From a checkpoint of a small transformer trained on Wikipedia: tied embeddings, normalized queries and keys.
Each number is 50 + 15 x the weight over its row's rms, rounded and kept within 0 to 99. Layers, rows and columns count from 0. The size before them is the row's rms in percent of the matrix's.

# o: layer 4 attention output (transposed), 256x256, rms 0.152, rows 31-36, columns 0-255
# v: layer 4 attention value, 256x256, rms 0.172, rows 32-37, columns 0-255
o31 093:65 67 00 41 66 22 57 51 40 70 48 32 69 68 70 57 47 53 31 66 77 41 41 52 48 65 36 60 66 33 31 39 56 40 44 63 36 18 33 38 42 41 54 78 33 25 43 54 56 60 92 61 61 41 56 74 46 10 52 39 47 31 42 63 06 21 57 40 49 39 42 46 49 36 37 39 47 70 25 67 63 53 43 50 52 41 54 53 67 83 49 56 54 41 41 59 55 59 30 43 33 57 41 65 55 57 49 56 40 41 49 62 38 67 35 27 67 51 64 54 51 53 42 50 13 39 40 61 51 54 61 22 46 38 42 41 34 36 41 31 63 59 73 65 38 43 47 41 64 70 41 58 53 45 51 42 28 70 45 46 33 45 73 58 67 50 70 49 35 51 42 75 24 34 27 54 53 33 36 45 18 63 72 43 56 49 53 60 71 56 33 46 28 49 36 43 46 65 53 51 61 45 61 33 72 44 52 63 71 54 50 65 61 53 50 56 13 37 21 52 23 39 60 58 29 55 44 68 54 65 61 54 30 51 26 51 12 16 33 58 46 74 55 52 36 44 61 74 49 50 53 77 39 43 39 23
v32 102:88 61 54 56 43 71 52 61 45 58 47 31 55 47 22 62 52 74 34 63 40 61 34 47 63 62 69 60 37 45 52 47 85 60 33 66 36 68 61 58 28 18 57 42 58 53 35 26 59 46 53 66 51 61 53 54 53 36 43 36 45 37 59 58 60 36 27 39 40 54 47 47 72 68 68 49 62 76 58 39 32 22 35 44 27 61 35 59 48 51 64 54 54 44 44 25 38 58 43 63 50 23 82 43 52 72 46 65 30 52 61 50 44 77 29 58 46 85 48 49 51 53 39 50 33 34 39 41 52 52 39 55 68 70 68 68 52 26 55 21 40 52 45 29 52 48 63 37 56 65 73 41 54 16 29 47 62 77 66 59 49 54 72 76 59 65 61 44 54 62 55 76 56 56 41 54 41 44 60 44 26 62 46 37 81 47 45 57 47 99 52 24 64 81 41 52 63 38 58 49 46 94 44 54 53 38 47 80 49 61 32 57 23 37 61 61 62 66 75 72 36 37 51 47 61 35 60 50 45 28 44 60 51 50 62 37 39 65 21 53 30 82 24 40 29 40 39 42 52 40 21 49 34 66 33 38
o32 112:56 30 63 67 18 73 54 42 63 78 46 29 56 49 72 62 72 66 46 41 56 30 55 53 45 61 57 72 57 39 55 28 58 36 78 29 57 49 45 49 64 57 67 50 40 43 70 41 75 49 67 64 29 53 61 77 52 28 61 83 49 56 71 28 48 75 36 54 42 72 45 54 46 41 63 40 40 62 45 78 32 56 44 46 49 43 51 44 40 44 46 80 58 52 37 57 39 51 40 47 33 50 43 58 49 32 29 49 33 65 60 38 63 37 45 49 27 59 66 49 21 54 76 47 58 46 59 81 46 38 63 24 36 34 49 62 53 05 40 06 41 32 58 70 63 49 61 54 39 29 79 62 75 40 51 56 56 39 33 26 38 84 48 12 22 54 45 50 80 58 75 54 54 34 46 55 47 42 43 60 51 50 47 40 69 48 53 52 80 47 55 61 75 50 56 32 76 61 54 59 20 41 55 32 22 94 47 50 60 51 47 51 74 52 25 62 71 33 51 47 51 35 35 47 58 54 57 70 60 33 33 69 29 52 45 40 50 37 66 68 38 46 79 37 44 30 51 43 63 62 49 47 33 42 42 22
v33 092:40 27 50 67 28 65 28 44 52 33 41 72 47 18 32 53 23 54 28 50 43 65 63 73 65 56 73 63 45 80 29 36 57 52 30 36 62 56 41 58 54 35 66 45 59 82 63 39 39 28 40 69 43 49 94 50 39 35 19 43 39 69 52 41 59 72 65 36 54 46 38 70 85 43 48 37 67 59 44 45 48 12 61 47 59 46 53 52 67 49 56 75 23 62 43 44 39 38 30 41 43 69 77 27 65 78 31 59 63 39 43 61 53 49 72 52 42 43 27 39 45 58 29 63 52 41 40 75 39 36 34 48 46 65 64 52 15 39 40 33 57 61 51 49 65 37 57 60 67 57 82 64 44 33 57 44 34 47 69 36 55 63 25 48 34 44 60 44 59 69 34 23 47 45 34 62 63 63 32 54 43 42 43 58 86 31 54 64 69 40 44 50 53 48 52 65 41 56 53 48 40 87 56 64 67 47 54 64 46 59 35 93 47 70 69 46 84 45 30 40 52 31 28 40 70 59 20 49 51 32 33 51 52 48 57 51 50 35 36 47 71 55 45 30 56 55 62 65 66 37 45 44 44 56 60 11
o33 089:53 49 47 59 24 78 51 46 42 45 59 40 68 61 58 50 60 52 35 43 43 42 55 41 47 62 67 36 62 65 24 69 54 55 61 42 43 58 60 45 40 50 77 51 77 52 42 78 94 37 51 44 39 55 64 58 53 43 36 67 46 45 37 82 58 43 28 64 28 55 29 60 32 40 64 73 50 30 68 58 47 29 66 45 80 26 55 70 47 75 53 35 54 61 64 57 25 70 80 43 52 86 56 62 51 34 66 74 48 73 46 59 36 64 59 54 54 40 76 52 61 10 56 28 46 53 76 43 57 40 65 45 53 70 35 30 62 57 70 66 43 39 46 64 40 24 66 39 50 54 39 59 69 42 86 61 64 53 37 28 33 31 44 55 71 45 42 41 34 66 49 70 62 58 51 44 42 63 60 31 57 35 64 50 62 65 49 33 42 62 62 77 32 37 57 42 34 63 48 56 55 88 19 51 69 47 41 57 52 38 63 37 54 65 41 30 48 37 27 76 52 51 36 46 50 62 82 35 59 31 58 76 63 40 63 22 68 63 44 55 36 49 50 97 57 43 28 74 46 58 41 69 77 49 60 39
v34 088:53 61 55 69 37 70 20 62 39 59 59 52 54 53 21 59 27 34 50 61 49 71 54 54 53 61 38 30 56 51 24 62 79 52 20 53 72 67 53 42 31 35 66 01 78 56 71 48 20 46 52 66 41 49 67 65 69 48 24 65 37 40 85 55 43 39 36 41 31 50 55 57 68 55 57 59 50 75 45 46 39 45 57 36 50 39 80 64 54 38 44 65 25 17 69 63 68 65 76 51 23 37 49 39 53 54 50 91 65 55 83 49 51 53 76 44 37 42 17 45 59 42 44 21 50 73 55 60 31 48 43 67 70 72 55 38 40 44 52 32 74 50 32 53 79 53 59 75 37 74 91 50 51 44 63 59 50 60 44 65 70 64 41 79 40 32 55 44 66 40 52 77 46 47 49 36 47 34 50 49 71 47 55 45 44 32 57 55 62 65 71 76 36 73 40 55 61 30 66 29 42 46 30 53 62 35 32 54 63 44 40 61 56 37 37 44 66 64 68 35 68 51 69 65 54 65 28 31 67 46 37 34 63 36 59 60 52 60 65 51 53 61 58 60 32 36 43 45 66 51 46 42 63 36 44 31
o34 084:35 62 40 68 42 78 60 57 28 57 95 33 34 73 56 45 53 31 45 52 80 53 52 53 36 20 74 25 76 45 46 47 44 39 47 49 54 53 61 46 44 58 51 30 27 33 44 41 28 61 56 58 36 45 52 34 57 34 39 58 63 66 33 61 73 67 41 53 16 55 53 39 47 46 65 62 47 81 23 47 32 65 54 46 52 35 05 67 44 68 57 54 43 41 24 29 05 57 40 32 50 45 54 45 48 75 67 30 29 52 64 34 48 59 73 53 27 30 64 39 40 42 43 34 36 66 59 23 49 54 43 50 39 49 26 32 66 28 49 61 27 48 30 39 25 57 56 49 54 71 42 56 61 71 70 79 43 47 53 35 16 54 41 62 69 53 80 47 60 59 36 39 79 58 36 69 40 39 42 56 74 60 67 30 68 38 53 48 67 65 47 60 62 35 57 09 46 56 62 47 39 44 46 71 49 34 48 62 80 71 56 32 38 38 88 68 54 57 45 49 65 46 48 67 66 35 57 55 73 54 32 54 57 33 75 57 44 63 55 53 56 67 59 38 40 51 46 35 38 48 30 47 39 59 56 47
v35 094:34 46 49 51 50 47 61 40 64 26 53 39 32 64 15 41 43 60 60 75 45 53 81 46 39 40 79 43 42 32 69 41 54 43 46 41 33 64 69 41 60 49 34 20 57 24 57 71 23 29 55 60 63 77 30 53 57 34 54 27 45 65 80 60 53 43 41 50 46 70 33 38 55 30 60 54 63 57 19 54 48 54 42 51 48 67 47 41 67 77 50 44 45 25 47 41 47 45 55 28 87 55 74 42 46 69 44 38 34 34 55 32 46 59 64 47 43 42 79 50 46 52 74 25 36 53 59 49 40 42 74 46 55 42 69 41 56 24 44 51 38 62 52 32 52 46 24 57 09 60 46 53 47 17 65 60 38 49 65 63 40 50 56 71 73 85 59 51 44 33 28 46 24 26 55 70 43 35 53 45 32 60 40 52 32 41 51 58 48 52 52 48 30 71 46 32 99 82 40 19 35 43 64 29 35 20 46 62 67 30 53 66 41 10 53 62 32 45 55 45 70 42 53 55 54 24 56 52 57 61 60 49 50 56 62 36 41 43 42 56 58 45 29 60 51 60 35 81 35 71 33 54 26 38 38 46
o35 095:53 63 62 45 68 64 79 58 43 22 43 26 61 60 45 42 48 47 59 43 53 52 43 54 19 43 49 66 39 32 46 60 32 30 44 39 41 42 45 31 32 55 57 40 76 80 49 43 42 43 52 60 59 48 40 57 21 38 52 41 45 27 44 56 50 51 51 51 41 68 55 26 68 60 56 46 39 60 25 58 27 57 37 53 42 41 71 48 58 49 29 25 81 53 71 44 36 46 40 60 46 35 56 62 50 52 42 25 30 62 54 48 44 48 59 36 49 26 35 39 60 01 62 48 46 41 40 41 51 24 68 91 82 49 52 52 25 54 55 52 63 45 18 44 53 51 43 60 28 38 68 30 69 63 76 43 64 38 43 59 69 76 58 52 62 51 60 56 58 35 56 56 40 34 69 55 62 10 34 47 37 50 43 48 63 43 19 32 48 63 66 48 44 51 50 18 59 58 67 44 32 47 35 42 59 60 36 41 42 65 49 30 44 28 31 26 72 40 39 82 53 40 36 37 85 19 41 54 28 67 72 44 20 56 37 76 52 70 34 61 27 55 64 53 49 52 16 27 39 29 53 38 16 62 29 46
v36 095:51 47 79 75 41 52 35 36 36 28 51 33 48 60 23 24 28 45 51 24 73 46 54 60 38 43 57 49 43 60 46 41 55 54 82 68 60 25 51 43 55 72 43 35 46 58 46 57 50 56 44 68 70 30 41 24 62 51 22 68 39 56 50 64 46 46 38 36 51 42 46 38 38 55 57 61 68 65 77 25 29 52 57 46 45 29 48 71 49 55 52 57 45 29 81 60 76 33 73 51 30 43 30 18 49 48 53 74 43 76 76 38 46 65 45 38 46 55 43 59 28 48 59 31 47 70 66 56 40 70 51 48 50 54 45 59 19 48 61 60 69 45 40 40 65 43 69 51 51 54 73 79 53 56 40 61 44 22 58 53 14 38 59 52 71 66 41 70 37 51 53 56 68 63 34 73 40 52 52 68 47 46 46 30 39 29 50 49 53 23 79 52 64 46 43 53 07 80 92 55 42 22 35 50 51 43 64 61 77 40 48 60 71 50 44 56 55 60 54 54 51 08 62 51 43 81 42 35 32 63 61 43 83 40 73 12 59 35 56 26 28 45 35 52 32 33 67 36 66 43 41 52 40 50 52 46
o36 102:38 56 41 27 49 49 55 77 47 27 35 65 67 68 72 51 53 53 40 43 35 42 35 54 13 48 68 46 23 75 47 48 44 61 46 44 40 30 53 76 53 54 48 55 49 83 52 61 38 25 70 60 48 30 48 20 54 50 71 67 53 65 17 64 57 22 47 28 27 38 61 93 47 54 58 17 24 29 90 46 41 41 62 65 57 60 32 58 69 32 57 53 46 31 37 32 53 73 37 57 32 44 31 55 66 67 40 53 50 62 15 42 51 49 34 37 39 39 50 61 59 42 55 55 48 50 33 41 21 50 41 65 49 48 56 37 53 56 58 56 10 64 28 36 50 47 37 57 60 54 48 51 60 80 59 56 44 44 50 56 29 72 37 25 31 45 53 58 65 62 45 26 56 16 69 34 34 34 36 31 44 82 49 38 61 61 70 54 64 73 25 61 43 62 54 57 65 37 49 37 44 29 58 44 71 54 65 15 50 52 47 38 64 25 67 48 40 50 35 43 54 37 37 59 53 47 58 37 43 45 36 55 46 26 45 54 66 50 48 47 27 61 53 64 59 80 64 48 24 57 43 14 59 53 47 13
v37 096:70 42 42 15 72 36 38 35 44 59 35 43 49 36 58 30 79 89 30 30 37 63 38 61 53 51 55 84 53 43 52 59 60 34 77 68 50 56 52 57 45 66 53 77 52 43 58 49 66 51 15 41 74 50 49 44 69 63 64 56 39 54 53 53 25 38 46 55 27 29 49 65 52 67 46 34 51 45 41 30 44 48 71 58 55 45 59 42 42 45 30 49 51 52 78 34 35 66 30 43 31 52 30 68 54 41 54 40 53 34 50 44 55 61 51 42 61 77 39 44 70 66 41 77 63 42 43 58 36 64 61 49 43 58 60 73 53 24 51 57 46 36 09 35 34 67 53 48 73 52 16 44 39 99 38 07 44 41 61 25 53 44 79 76 61 52 52 56 61 21 59 33 60 62 48 43 50 74 51 41 64 56 64 60 59 65 31 61 47 71 53 60 66 57 62 58 53 45 94 46 31 37 50 85 16 45 36 34 53 53 59 59 49 22 53 49 57 53 32 26 25 64 47 64 49 56 40 55 69 45 71 51 66 52 47 40 45 63 50 67 58 53 27 28 56 26 42 62 46 66 34 42 52 65 36 71